config.toml
d_model = 160
init = "normal"
lr_mult_qkv = 0.7
Each number is 500 + 40 x the weight over the matrix's rms, rounded and kept within 0 to 999. Layers, rows and columns count from 0. Numbers have three digits each.

# layer 13 MLP up, 640x160, rms 0.244, rows 547-633, columns 80-159
462489480527529546561471447482464431486515467479496507477482489522545462492461502489476519560458542485491565467583547472479506472564473521506468505478468531478511496527541555508487599515441554465548430437419533502488496518529480465523431510
548475497492475549526454584452482568524494507516444516427427444476486530510532475528543506538471586529392538476480490470513519479475491535530478517525519427480490507545483594483527460546467545543504484373498577525537559496508478552546513556
545467546547545460461489475548440511600446478474446484432429566569519517470493492453431475492503535464524526398549540517510530497488534497476502520517534495492506528542489451454407493488452522577483528505545485476492476500399482490560516416
518430568497533481510545500559475438552469407526542492525477490549496561577514561475478464536445484465464498452474485482487566485515512525501477506491543496441493476536501496529459537500412419511411517490486515559485525434500538505442475515
520491480473478485530575444480425520437455499344503593519492514518464451479431488393563499479504398433510505485498422552589557484532463508408532508495499481523520445481533544490450574545497545570514483544421461459419483529532519411501453498
450472513495443481518509529553477501468463480438471556492437475510542481486476442507540504492471543541561493540500502532505487508456471561490472512528502514437489512482574480491496476448468470436518383539520513555554458524448456484538613488
488535488536503514471535518512544470489491500527514513443488489528532478488472492504553523506448564507493562511472522476504569581482467550441499435586485507462505528504534537450555534501454521452437482530501519527450452469547501558426515501
541512543531520462520526472511499545480468492477462501494471477519532518502551516487524469537526561555451461511443492470505538464532525492441472520470520516503531482511545488590453463523490494529507519526506443506458504496523565526569497513
482486539515501523507397510522533385530459411465517552485531564487523494484459505479534428494489468471536482529516549513521507482482517509416496510498532486458514495505490538522487467471515538484555476510521536494535487451525488450607487506
458470509491395494530493492485530467538524559536452460525450507516484577473458523525503484417501540454425441484519429531448557461456521480520480478539486514597516529475550513527424454485560495492474499460484394502532480509553482572542450522
502459509501493448527538584564500463503465551544498487512541529503512532498477518528495509464525513574456556527516533499382530486467518492465492477542425552515441498480523484509518548542436449493494451405520502502565465418402550475503501472
465503482479527516471520464471483456470471434541575497555581499440581498544484457526483492507528577512451487495441506504553495544533490457518508512529436435452489494488490443479473478438488491493477511447487485512460477452493452484429541520
418443565440521537496442502509402475521479478535522439530489522470530476510476478566437540498490456444460456546481565451433476516515486573512455535548527544534512522461417517476539483501507400527477465523509504495473581474470468472445485430
452514564490404510495513519523463590549540508459565502529497617515565545533468501455498473517480433482545481490508501487454566513501474563483492516440492526533530446435510498483522527506471502533477513544538479528561454495503530429536521466
466441562473554511535443446530481503447459528561442426526527504476536485466522475466487500565478535498556517471544509547497516463398513541510563476459534511562520538566528525536413465535451507478526524448522471502516514463543474537455596505
474476491492464461483472501497482581521512515373490521442520462549600483461495506515466524530542541464518494495483500483519546492485507512626461454453431504517488551514531477586478534534505511506581533495478510511497520462511479500413469468
476518449531507477441493545496508455546522532465467518514557518505492483490507512604486573538519479543492486515510476460423487506527475495448587506565547503487522457467520535441479569490486534470459492441503549452511428520494496507477439512
484557469451566540521535567528585453518444533543497520524512475494428510530437492450496523506554513539533528489491407543539535522497447553521512448453480497551467503524509535483491488495499519468453556530507572511555530531473517561492491511
460554483412520522519468474504491499560486515479447490499513531493480465417489486532495572532575485495542569494465439421499538506475459559511513491528528491560496458503447499495509427532579522522506489574495535497490480474438521477480534554
538476481537511494537479473528488392430427515503500416550523464566485500581463576552488562533567561528547535453486534496444614479510466464498511502526473477518510534512548487543531453476463524534503478459494510494447507488447547446478443472
481485469467513451490476474496561406375441504547522416542484501552493461447601490489480480535513466388526457509447520455487529535519565518452509462475488499543570551552505532473468518510521489524503511491516538464523542496481497538482459493
556478552520544422552493526539487511435498511504480508532478457623533474524554503465527498553508485517472565538468475409479516527383522544523525514499498512479479518449472470480491559529509438453564549482504533590470495518505470376467567486
489439505425553547469519549460472490541526500487431494516514502562490546536476491443558503474569453484454517537502477493503524470561534521504478525479501450535434474492542492430467466428493543485482467533527580541499478439465438529509472488
599497524483518472526488468468462390520514467474514495531492464494439440539519507472492571582542517482523491486495420477441493516532614529439485441526479395456470533460523485511479501510436542504497560490546535461454542565525553565480501550
490487489535529477490505526554447535462419460552563513506460580517551568493426495460457509492433463506548419449502439469487495500494434592483484477507509532510520558562435471548468513587503470514503523514402486535504467556422560468522513518
476519523526477493503526489522510491507508497533506507497456449494599501445521469479475482542548504581487533468514510494581545541501507506525485499500494557513546483534460565483556459504520493472469512477489496468517488546505525519448533518
551546518554571465486525512521506449555455514520513510426481579577488418462473526593488533497507534524599441519481443454409504459511533517507492435461570468356580500460452535512478496509425513521493538453526520482509489571456453502543558542
509538433425525481519542583489508537455464499533505492520449598507573495469507500470438496482490457489462592481493489487502519491502547578522513451478416489465531511588579461544524450527440459511528522561443502540549516550585521535462399545
479608441479492547538509505547522512485500456470377538453501560472523447461507534406388411525457514437473554517481447478468592543438460561597318429585483564478492430604486399450535521523476538520453612525489549485498503581527486492540453477
511535489498502443496528519521488517499523549403462496517490511491589556500447491510442433532465559597509538470502504572430524519472502479528475564481481549520522526548506518547469469513501506524479545474479525524399511522507514480526506550
517521463513484498521470543493488479539532468557492531453535528453525467514465541453521524535458414526532493528478499462481512490453440512498469495479552512465568442515484488544493407533485507510528530412545441479586408524570380497445463567
506549437523520542418420483546486456440442538482497490498423468506461557497483503432497422582566443514467529482510507510517550475541532525473473516528572537511535474527569527468459497519551473508535552490518502498475458489474485510511477524
520574463474504498471509534460526434544519440477557513474497455464501574547480532526504506516554467465484608565472567478526571489548531595508599468423494508452469527490460488478484486421527584522535482556496471480508460540481522518528392507
406527536498524490523535498555476525474505561549467516478498507513500477502514473470506481522499493486486471554482532418436481469495491472499453525412511525511537425440554493467506499508514432491540486486541509421546521460466507478503537536
409541497520439507525532493463506474436478482396422542512442487484550516543467531431512581500465474464474539578404542506508487520431557506511501518474458495511464544452393488591420523554501488546470527459506516514504551506531469494494532448
558526517512461442518503535439465475485522531579493469507492526486572445490532471511465478488469552473507457547497489438501497514500489445533482532513442449374552462430527528531542467404478483464501455455481541520470547542442570498620492584
491552556434498493453462519548520506519568554460447547538578472501471527452535484483481478543505466470533472503544533456452499549484494479484505466458420461485508547495518509516519536538492407489536512557463512505548511511504517499499446532
432534505487474499518485543479482499506526520451466508376512504546530523502504497487524487569469526518547422462487500516481539556479517597489465447568451437512544557531475567473505548540498483510538485554518406553561491412510594526487429506
509405477589433472539491471518496567495417511474560483494527499453452550509471546481466502570505503460460508538391495570505546523527435473492535448518462474512543420511486509544475521490484461513538520501468479554556437561450436510559488489
513535516490531439443533528480478542451522476471514510491513507464463557513453370497508489519478496499543482488464468475493515539547543523480471535526511543580497480462528457548463504562474528517478522465593496571534506512514440496493486433
509523441500425411510498444507469594481479518490528453518506539493477508499557495491479453468531502523524538490464503497518488551463545501432568480489562479521498630538446459536523529505609476449481473511504482503487458536521487500458430490
436513527452515449585511542533531484536418505539500505462533524505503442584447512496440457526432521408432557445513513557506476480517471490474535510455577441500557549471472522517493497437403475413442533568581570458490482470453511497476495443
534471528416472495507507469491398478561412519484487503480497496523468547514481530531505501481472478522504520472513553507516560518507520482606508421461418501454509515516431541512474525473488485553515502489480437543477473493497503453473537394
515535387468460522485475566482490495534444536493497437486564564488462466532519488488517523510571527419517413532481536503447539512427507565512473523473479473489543471510399539527485405540561431531473552523457491534509473440535486434480567588
544516485462502519551544514538553488548459498522448413501466527532541545542530495490536561557501539456536484553504491532506511514507438508526475496414522460505475489482477501500429581574481472487537481413443499469526502536478509505527525537
563516518544548528489538504481435476498519478558485481483458497437534525510543576491525513510468474548494497460489478511461565488444559526510471494499548523495448506424515541540519498501594501537470524513469473563490520503496505562513518494
494502435499524445405526522493560509497597488497471510652482510524524421457520483502469531506485501479495505541505449485441479521470484477519483493451450493470436545483427501620494455497516477564529523483484563526504474496446476506525557511
491483444430607505459482472514480522511500459410533615492478507430486476480599512457482466460533509489487434547507465533520493538454534485442470506491529502483484483483488525514487575472536515521531539522520476598460523494473580501512465512
451561538461572566517549513479478484568534521446515501515551549507524434430497477508442537547542491522540437549473518525487486517503485515496485478481513503501600486481487512511441500460493513490471525536586492532505565533443554462526520543
488515501451454476455539511469404461498497509550459492579497456463564558533544460564500444466550496543540502520478517498478495513470519448510525482566499531516505527522470531481428467510538461522544545525494473447494495537600489484430532521
484447489505515608513504496499454479532501509504490521553448447503477506467550488471482493560501500556459435434502527570472533585439548516561485543559520534527453600574478509510477511490522483428473524521473463526454502456463380420498512411
457477577528470493546417536427490495532517454458460510533523468546519473470499511491480502531484504454506508502457461502477509511485530493508456575449502557504558513564494460522524489498489456546560463435445466466496552397513479501534551532
474508483451451486458489503509577475533484494515435591430581474481487476505523483453462439471483461493488491521520443539462540524471544463442508515541477545488527483457411487459498546507524503471548513545523441496540551518476456478541450462
423509483459491451470453505480491528485455463559469566445416486549476461516455477584506562560538452498523528540424500494562515567482439566432458510613519498409514559483490509488452551514521416450502443540489575497491460606469529420455516459
515501376505505525501488505471399475433533496503489477550434502466459531473514472518396545588512497484509505471449474608437512504492439478492537458508503467489546510537526495541587469509476526513508504503471408499555503554522403498453477527
468488473527546520483478500417546590467503493468515493477507550531493522350378472484493473554524484497560502480493466482493540526494520474407477429455476527484514527509561492470458506573468543477454515537450511528521530462507482581443496456
447510525447536493465482539481515571475459549491512517443561511375455505550561491534461552470428544462422533624503471478529530575475429519506476497568495526501474446499539516527428438579489447466453410479475511465529556470482471465500462498
519441527448457489533464541546515438469488536575485534547418494500523550503479474477516547430588549426495483476466486461465505599490551507510511459486547555496498521511525494444508476533424504450509464449522562492519417494469496517520527487
554434492499479507543559600541468409464544507437442538521477566476499510496395439570562489464488571514461509550474541532502525494477531580435508479477438524483449529536488454496444487517476523480484580520511502502545509529456560466451547537
542460572461460493519568484509544470519523446473462550462470509550520520523467502487506480452531493552535557463489491581487550518541491526522532511445572510473488536516441522507463534501570497452542494524470440509542483555440447459517484441
531531500554483474516476499476505479492455519493457523486552464486509468519473484504532517501462538503483463460488524570503515539529533461497432555519514519528481503508538542479528477469455528468476545532495417511456549540536491525470481499
549521474525498552463513545562472499536562566498433529448521515463468453477490512526448480515501513520527408500493575502478478500467490435433471480451494523508435501493497466497454496582469495479553559540488436554455516503502502517460516503
485476441493515593478505590506481568481459513428461548533463579464474451542525464430418534593440480483517486471415544503557535494532459536450532463504505480511511556510436537417507447468465512475499488505443561500474533599423484516486500473
542487516473561459553427537504526526515489482520507525487505522488457518569518426507460538531437464527499524479541525515518478546485517500537502468495525391468513500483520474468451439527534452494479506497542536432488525502482470448457518471
450444515477489476536550481478562529493486479467563459517473540521485500512472478469475544456501538428506516530514481526446523470511468464524481441514578513516472538508434442458492520502540462486416523550512506489540441430531485529521511534
514484446447517507501491542540492488439465507494456469434510485460519474502582450492551562537451398461483530512510472470436514564611521469549444460492503419506500424547536518530472396482511440509570439479508477504453531499498521471574505486
515517505424475527461448512484531488557454431499555467568494481526495548495519430503507486496441513534492529509535472430541559504472464511458480437528489587538494533506432515447485499541563610453485598547517555458467494568518485524535467486
464478445545513497499480505528585535475483522510523537483428457487527480545462517537517503527464512567442388493572500604544516565418464489508478536472501499476465526531469583530489542517427530466570539490504503496456537555567511540500551537
509470468525530545546448464529480494502479477556481529494565529510476546518509493470512559502486482538464550465518510520508515526505485547545455378514474506517461459468444505492489422470515480510488478465529538460447485528464499499509491512
439533529457477474546490483499470486498487467549442476539466539522444472523453485518516447469508498490458483489509528473469543466519581528513485527457495542437455482500482485528440523540501474399508470545491483553555541466510535496533569487
480488515531560471506454522499540534475521516547513560503515461529443470474528550508523580520443556497553519490452486462486481529512534444450502493578569555466446513531546440586474467511492530472506522575543503473433555501497465477447531431
523462445517496548563499481467514429545452520605468479515498549458503516442540517508522471485515516467536425514542528538490508476497513501523498485508527446513426483452509449480515477605583466444508534581441509521540501528499488498584417547
539486484547547512457504439439539494447423524447457491493486526425427441557490521447483462544436454489549571508498451472552528539521506570494520515501507533492506432511561479567416504506450445501483511581497499529485527517531440488479497528
520544465497542500435487516540488454527566495524487479518554588479449550430499487533524546479546502491478528551441528480414519480424426497489445531476493567510519487423480490522579495529634455515506419506425486506525454485551563483526532469
515529506545480440514474527457542526519494545488512551554445496506461521503519600461497513533551483476506525474429514536513494552578480516460545378473515436461535533471458453480568477472478481476538490519503408484510492473545457456498457506
523506521497615559571498511500480418553510510489551519450547472520494480470528462475498510531508418503490452545436540571514508511452512520516489470541452573468441394503441471589515482523512419505459548490496529538472457500527497502506461479
503493590488498544469567562483530442529519491508500499450497505486507462481464537573513554468426549493503486512485517524521515451520511488434433521515506544494487488475562585525452483551453606470468443486482559553548504493581493540540498529
460516459494567503554513524476519533509460509485514456467504515526445520435483494537425571506516500507513399511527517423527494497506457554469487498506458419496476540513587478469555563516465526472493487495466461526470444486508470527486461469
515454538527460471478565537517459550519502536483445550419509556478443491564489462459438497538540589505482485383509469470472574466457463527506466464513537487454504487533425522472469439525459486484574504561473480553480478489470509523487515485
492470486489501485545455518430505465502570510506557514483498579554455444460386500423476542495451484549520550604502483502454479530430485466489496537485544487540550475544529556486483474527465536485389482464561449491533493500511468506504549466
537455499475562504447448552528510459518426553531528542532539463477500549470568509513530522563514492437478537484457523464529515519456463490473494474466504467514504501507510507540527494498462497510575491514481552500539510518552508481593465460
555521467485445514513504557460534462538538502406506506551490522511475537478489542534514562461522522443455544470432499530501512482529569522492483574543475481483526461498478507407515467523431484500501501408457498457421471554465441473527524512
496410474493542584500552496491413531497481494486466534453526515492459458583461520542551541522507539520464522455457494519490523473431478547504486463482405502540483517507433482571515535526535497480452456533440495567518482551530523520472510530
507530502535432528508526496468586450531479547503536520565516549523530481461502600534541464505500575464501512518502518475507487418570536510427498521474474487477517488473476541587503378484494517495500503430565450503444463505439495456453533412
472537455470507529525497485493499483449534489494540478518556548476532473518480507494466531553477503485499452552503521442525504502554546501542536542521494563458478533500429522547514471530564510579510468459462518497520440506492480531524532447
470456504502411497463518449475485472462481426492477525530400451548567538512504498504483530566487500474520449528493508526500478506480516530605488416458462511457513480427485557524482501461492489502454552490419473484543510538564566534508486480
507479503457477518459484526502490510489490460503544554486464474473579510506428428456448531556509552538502483505490503543521509457479527512466570503569486511554420468531452474541500522478420496436472457501489442549478460522486467537480496488
# layer 13 MLP down (transposed), 640x160, rms 0.263, rows 547-632, columns 80-159
465474461489547494529505564502417492551548447475485469545539535506429489514456475549521486427483545523437469471520499525520496478522469471459444563408502537509504435464519523442459490520526547456578461459418529508500541485490433485538492523
564423503462497527548464555511485562491554571482481519474464554468510494504450474505538532550554491525497488464522462475473534535460551470484464649552494448472486544445516473414538477533445469534411529522533524543525459456547480505512491489
416544453473520464454503568463506472493522485502431521408451492510480528485531504504534485556402462447423494377541509492521485566452544490486505483587541524543485488557444440499448481525518441539535513526477448493555466479499517525470549512
555595506472479492487493529470572521467553476537540494535477455496521479526503463483550526499508491491490559561484506478484523516503475538521467506363453459490546523457519523482569501498550550564449461526394483429497514486442498561495539523
498576514532449523476532506540479519523545485494542518523533490451478338527504580535607576429555538472483527510512393480626417474449501520496530509414464518507525493474444435459522510472541514588517503538472461570486517491480486478494532490
549478491485443556450481499463522526477494538499413399539473480472528475545456428548459506541500552528489450468491495485534513410498452426528493541541487569513434567446491535469430502443523489506443523595418446513556487444462506533515570486
493486497466491506473502529512531552498476524473500503545459434489466468542503526445520473564550512521492547421583479530495530415545501473478484456574485443482557503507529407514507496507458531516482526543424538544516495501576490509539484474
516509471461481516509504531526514476507481544455458518525498569481491535493510478518537476495481444458538489477471565538593525538494488522553485445532480467480477536528486489402489537522480444516540445474550568535519492471485521510470450507
441456511521445536570491495506516539525480462505414482458509461483516439489494440518575502558503533484477462494504496430487474541535499534507589516488502468475553526475458521477529515498393480489497492447487481448393550488515533475464486468
531490497498591506512479493560480465517546454530460545520443518494458536536541489519505527485490561490520536502517541468522495534428501523481568500526542510425454506533497539482515556504483466476503470519497534478425527457518475480497498472
478506578507534472464463495521426505533485451449483495477481475459511499456400550477496524439507465450499477553536464409488459510497555410471483610465485562519496476463507455491521508451488478527563496517471477524519477517418451531580582521
516510439537502491533497522491535490506518452560427506440452527574548497494544468490456533420499496530510493534517512515524498515475510546481519469523600500525568471509484538531522508440502527489477463534447532482530553520481587460591432441
475514544442483494504478545491480507492504446479482490508480494503546504503469496439446474477508462472521523497495487545483484509502530447439549456403480539509535513418485505513443502496543514487516504561459485573556471503534556579474575558
528478500521472438523476397412507500521510494424467462529527500502489494536439455530482504439450515461449489585451539523472499515495516533552511504523455561566567488466489465523433459477472501493541470524607489450456493488509529471465554529
506486451469507491557535569449529473448486503619456583529533562512505531511505432541503490469478552479445449507430451524491445534490463443434566499521532455524524470433497490507500501486485543512493549488487495487507487499437543499520481542
456484491596467508485502503465516507452474559578503496557550560479441531453468463487517585494488542506470472570487535514452466451481482455476518493511551498523476543455512518453499484530510580447582533458526523421421494460533501458536530464
481480508506449549447510512527539535528538543612485482520455443499513501475508491506516524552480476484521587511456511518502542524496490459505524499521502551551521512499480515460525497469461495490521582519504485532460473490501620440492548478
433493489560512495496542524498475481581450448535527430460476484455517499488487456477514473486500542472490515438490500468526448515543533492470533547534507521499468481556486521524474500549541480424493512487560536517474466466516482507522522522
528467456530476524522560493553533540503556569457499479526538480490549564531522480494521523463476497497479506462571535505550454491468538537467495529502509503509519494445507523493506521520496464483506532446523536505482521480570540492498464492
502479471462446571485446513479531508478440438622503472546502411525537479476525483562468396472434491526475480575446585438521588459457499476558507448497533516555489499594497504482496468517460470499471523439451488486500497501419435496439429556
520467518466574565543463493477507527533541544514496502439443451519541446560435453531486512480481485506541561525453496460466490475487476523467503501588554515538490526463496532514496526490513506537492573525511512461541513474483467516486561476
520565533487485488501545498514536543540519465468529534513516472436491501501461525582500582474538588477499484457472452489479518469416464421484404562424534543496415607550438469523506598491477535465467475416441512480490485596420484451456482516
538556529495495507518473545486510464498586436513548522487450444516477457540444488605506501515477528507553481445478471544465526492457452493510445500466488500495504471497460497484484457440527522528455510475558455373470511459509476507497550479
445506497532440530509481477506564527467483495542522482509450513396469456487454512430442507498431501438583510548577580477445419459435531515520501448579519506485546517489517391527501569573545470512469486495495510463507445497539625520465535476
534504495433557468505503434547438471466518513539481475515523496416514587517541483453526504413448467447548556569477573499513388420497503548508537476504492506464520493534486527502501440517511511496545500487482500518507505426533464483541499536
539504532503460484536462450575467451447593463520521454574535525481553486413508480517585450489529492476453510464468534526478475514541571499542526498491515512498474516540502467508551442476601570470441510526496548385489477452509542533502439499
446500484438479519522509520476586543477468521486478483442456493431539533512510501503513524534528480424468514573517405537584445473452554520441502500523523552483557450502554432482458562517542537558555518481511528485539560476575481466490540484
526543521534519530556508493485551514519465482488506443451499482468484496476479500589546497543496519486458481434565522506474478509473499440469583443524554455438473497505482527521541475502450507495479473602412582554549445465479436444466572520
516497507502444513509520499491512591468442446483509409522459433471501436464484509537478500502490499492516463509557581448353554597473496583512447508541408411490453460503596447433490540502527448573434576473487508502538481530467528520498496439
453515477489480547436480556523520550485524555469478513508556530540517467515524531502510490444517522493494486462542481529441484506527526498487474503493443478412515414554474441496479469486503523454484491519410551512552520443459447480531527588
524580514505409537476504423481538545543606479411547533489475500494486473523465544470515458490588447473465526532554466524497496549373529582451525534481453523502504529547489568496515440447546598461537463485481494525532443541524585536479475481
525412523453565523526543532455472555460545482456531443601501436449503501439487544470589507536484507480497527507541543553504478482538381510445442592543492501505566512481518415502620517511512476560555468504440496525450544444592544527492489499
576543512546446462484588514563494490487545568487460524596461493469550504481503444416484515490495535493527502506535524508487477525594462493472485491469489451496557504517479489521610451519532514460510411467478480487479555515513489459426542561
505557447525514569485486557544481489492525492468475492464446530491508478457479481505581528419473493514537493496615491476504473513424537519523529434512428541461484537546501453575482452509549541500476513472470448513555495518508475481496603524
539459529464536484462478470532499505529429485482503477450508446509514564445514503503519499465464504620465490504444506529489518407576518492526499548494517456558513536503517471501552483387496463502454498502568498442602495471477475590537515512
571500532492491487499463427471453395459455530454507573536470521545490575470483520489527508493547527502447504496504458532511477468560484543512548451537488514621533551535515489431530562523495504465492527417501442513560454451556470470473482465
462503416525583533582535509503497555448388431524519480484521528556513517550488431528503567483489513632469491427447516504521522460527527461532500524427498511524530493490539449477512477438447516551474503493520509474428490532532494559515505492
519421477490489466506489562457507531491531469584496444495496484448488544518521463532533437507491485461493506556441455488525503547460510482561505488580479512477541473512435530482486415503478446529590531482536566519526521444501491502512444453
583519562504452544529441407548491515457423466512523504388452467539561501531484493462502558506520508470455560510520525494516449457540535512446471515448468474485451494427492562516483492486514454499550520546509521464570563500489498564562511526
538484475533462417390470550511528537484488512500516537506472523404498547493478503534551467461496460487493486536546501561538503513499440509561528509445459487501470574430455502493420501431556410420527485501593513500507598497517548499526507530
549515512481563561543517535499520465505467579475572536548473488476508482489405496498563508455500534493477521493484410535467464457499544508542451514505526545422550452518529506457497483511476499454488488453515490492515613414445555549503565493
539554486546490526478526450445484485437491461547486427496513482496484497478452458488461500510593499490527530522556458486510515543488509539530490514580449475501525455449464470501460444468538480542480510510485491510529480518472532434437499474
506543453509499516445501498524570491504530472501503519510521529523489452423532527503502571506437510505510473525480405487532456550460525512567565461529501533533568542443499410502461539523537525502504495500447461507485584524525543455462497504
491498484523508456516506506495479500632476578533511582446522490505506534444515488533485518465570497439442548452530496469427518334527411461406482463507526418504466475493477494534472498519442484455527504507537472516503460477472458504497477463
482560538401473452551467457522501529457498505541536493517539465441544527458543525510524486503494472533362452479504449518501452533464519490558576529533510418528616490499462518513523464568486462509562529510498493445463452506545493521495487512
468527530493458491449470418510516571542545484515439497521517541426513473503532515474480491461517521462493541469583565527516508472511495535535531527435514522518506501518470481470487481471443508462529518467528428491531466472473542444532556530
541443527490523506524438500506485528534455542488504533478449500467522549564544480563391548525532455407517494471430560530554507537536515529482539476430465516449519491477622466395487479506461452515483506459557448548472519495533462481440454479
542468471463394505539524498457497421569424380483470518496494486528519481581539509406481502566442500482523511530515449447501539545563508551528537463553509488545526505493456564449554513480481536508502557512463522511526572485493512495481488538
526505542609499535524507554478520485483502487488495481514530455459532517494453487507544488463485494478527507465568506528492534480523501561527511468495462554456426545462524557523535547534519403490569473470509523500506590512511463521505433432
528499489504471469513501548508469622508505543481537457495508551527494476473514504495486531498454482490462496550528541508500449504452451488547500465568496556571548561425590487503520484564495437440507452468447424549458550476525518482552481545
532487457504471468507430505523474545564484553453481495470447484533515614558475454508457474481526450499525513475515477507494487412565474491519542409489539503397542534467519490462542473419448416464441541492474536538512437565437522496442489453
473436501540468503450506573495503487515494502444518438540520535471474519496487416520478443438504502507503529471509511593559550555542446462490518475536532498487552492444501468459497492557552555459548500526523519486513496490542540464483532477
489448530513514498517459483481411510501496496499462548493506456517457521573512452494477530482465522517514498486547484471411495535502577466558458559569498533497466514476439428457476574515435506547487498528492532445498507465482534534501433455
557478486551491513474535520542472533494584509519484502497520422539406536577520553535587518502467512507475544486464510521461453499447481455471483501546518481451475470474556522523549597454523455519510466512484541443489530400490542543466466512
468449431540496537472586543520479437386434479505476457516419520431533469484497470544517446464582544526481391548512539450504432432500515540495534494538500524533470480537486521528373470589492545551417515539491483510502494526419520466512524484
476429566498500473501494528439493527506553463484463451521452467538486479495530534534519526518447443513484522497474549538529487515509442396454526443544501494524507537538492474452519499435544492561421444566419519503477471511456447561465471439
484521555528492522497482462502542535562510555531448489554498528474476516502460517566518497491462543492468469512560432526452452455538500467528524516551538517463531464488496493471532537488478453523516552509472484430528581372473499534496523444
514461455497566481442492565451465544519428545501516493553560546507442543485501437483541523454531501466518513522479519459519389482457500516422536535478489504430445589519465553448492470584540517526553452499552525478527408587542486486471482481
485539480520595487542433455519519522470505458516445527530534480451504515429511512464533547452556487484556482540530534596455493435520455465511552494612567503566526487484488467470493492526519469538516516467534438435480485548424532515587514430
492476526529518551514532516494467484453507519518443507452417466547487434484514536489549549510548545521484470584525572488455505539506578482540590469434429432426481498505476530462531551490455443403517493445501527419518416480479504469470540506
448525474479510476511510505445522509557510439516495526505458508444506535468549521499522507539489507516478518517499498482508464453500517506463576477536517472440523485471498524509516453587471454463553430476505551524496482454475510468512529494
497520477503571537544486482475510458469546519533587481537520466509557552479482506510578390483453469462561549508482484544491488592528380491403457457501532459537499538487489493469499554452432539505500513466543481476471542469481521461517513488
472513449502541587487547532491473527512462498453434447484522469470509474540578513476489522580394472501557532501417504431485502532483527467513499513457470499577497455421484445491503521526458505460461493483560485521517468528461452556563503459
519440457471494494424487503479451471415519492514505571530530528492469480468481534598437470537516520505501525476533471484455487515451493489559456514455501507489487552418583550465539532554550537584471413512480492504564469503568525480509506459
532510502541497536546519502468511495472543457475526490509465461450463532549536481484494504497488587468465523505519507501539515485446499466541528487530564475508443531496599568479521522415421570516492482487536547488481536501492550521561504483
461468513471505525503530486465474546570541478422497493506492484501427534484440505543480492495556456542478492555442488500512536551463470493496473529533502487596496528534560533493570578578469480536419510484508525479560397540470498542458426519
535490503439536590518589575477453527456518598516461534502523452509539498551509490467493498511467452508505482508558536499511481459546529500435521436520485506467481591508535476431486505505504547491488602550514489556485491558498478481514535497
552480468446489489495570489536467460529510508517461467494572465507479528442528461474470513450575535454575566479440536418426466473508514572436484447474500505499559473478515442442512473504546528463407421467503449500483440440512489445531424448
524525508512518484519513543500503442532536513499507506519461495504531490560491553551494425422498542471457519475521452484482442454466450463500462558538497528560434513528531503490533501543503501448498538533545502421520544491540480483544544485
576536592514441447476537516548511482514512489490516439451462552458553472473480528533483508570566461516556523539579522555484445528437474481558545494511521510517538440434465581446527511462478477443488478498561516498536491521583523519513491508
472525510505433577498487525482483424508477565488552556522438523492484544525527554543589515472532596501504487492497457563526531439492498457528564477444468502480497496502549430460469497573496447499501551474537478545467437489507460486459515432
457473517488543414554510524496499494417503463509514503509463553509567464551468524506496518514529559426501542508436483482557585564557483556445524581401506471549535497542555531511498506472511505452549535535497492504563570493532512486525548475
510548546474518506481433467473504584456473458535551465529484519507536432533460482494445525472480528506503427447523493522509533510466539501473529456577510477500443574497517514479534486497472526501544541477507446482472412505510484489483506489
529546464542427462465528520503464461598503555552445444514482531455438503496528459532448446523532488437548523511507486445477514385523489483453573410474511457492556516514467523502501457592537535495475456465507539539467486445497471414496445523
496505502524502496487509459514487466454510531547520468435510529429562480538492527506537460448489499534487492528541474475502479468483511437446524463472483429460406528533493467473533544460530450499505496480514508525510498486451556565499467466
462417543546476481468530550529518510535538473532480449472450471499395475521496489522559538459475464542507453504474481441494499468493524516541583448488580542525461479467433455512474511451492529458508460446553504479445411553476487500455477506
572512482548508506547415479458503467474475479473587502540554553537485519505523475526404507550567431468490502480461466526460450549525540469543440526555467459497470514516547470456537475461531453522526502595437493510528476513472406472471455469
499546492579593517555497493515490572500521546487486501571537464455508463508414435519451523497526512534528429508475476499462526464481500466469599455466440455508485466536569442500513528488499603508494550541546459490482433533447518493521566457
459510474579469532510570560479447500512554480523485582588501475487551552456562474525554474487536557582425500432466536537555425556436428470476491406477516531523544500488472464474487519505488491537564482489438509471494425496493470468490468534
547501484489571542408440463482540486507501545462462592476549525516443573430462469492466416516447489430517487558504460461575462498375501489495499464428545539457542499565431467488562514502477481528457421489479545482632491580513445496480486528
492509523469511486449515518504458543483553531514473547556497463468499473514494490541558413568512535580494508493499563469500481532536523475525510524503486446566440523489515449487485492609443573523483447583504447501572487483492529490477585521
567516483496465497535544449508507451519475515570473416463518449468494470497541510504524532527560499477564503534487451464477491483504541510500487550545548465441476540448509564538511516583444500520451504519468564427421491446504546478433429525
459509569499548406537467512471516427549444491506565492539516529498507466511438431553557533526502459468466526468527518521465459516539462540504540464446521491559498504479484519564511502546473545531517515485539518464510527564446415502478515510
507535495484550499439563512541521478493451450506540430410520583533481527473502467492557546476481510510544487576465509545516488499502493534550491442486528623520417501480503483356493510544488495507482484568434545553438508506560443534461501537
451590527505479443489470508499485477535502464528531534537465461479483490516528500514533450471511546552548521499502486502554521441518482493481528504474514524551506482467483476533505507483404456603487517541480456491461565535428631435463491523
551452554491538467518559473508456508507462511501544493508510426492512481563460527449496496499487513471462510471519465447420525517497536523436538556486490469468518447532489475577497498453455534458537516452499491552448500492553470512487510527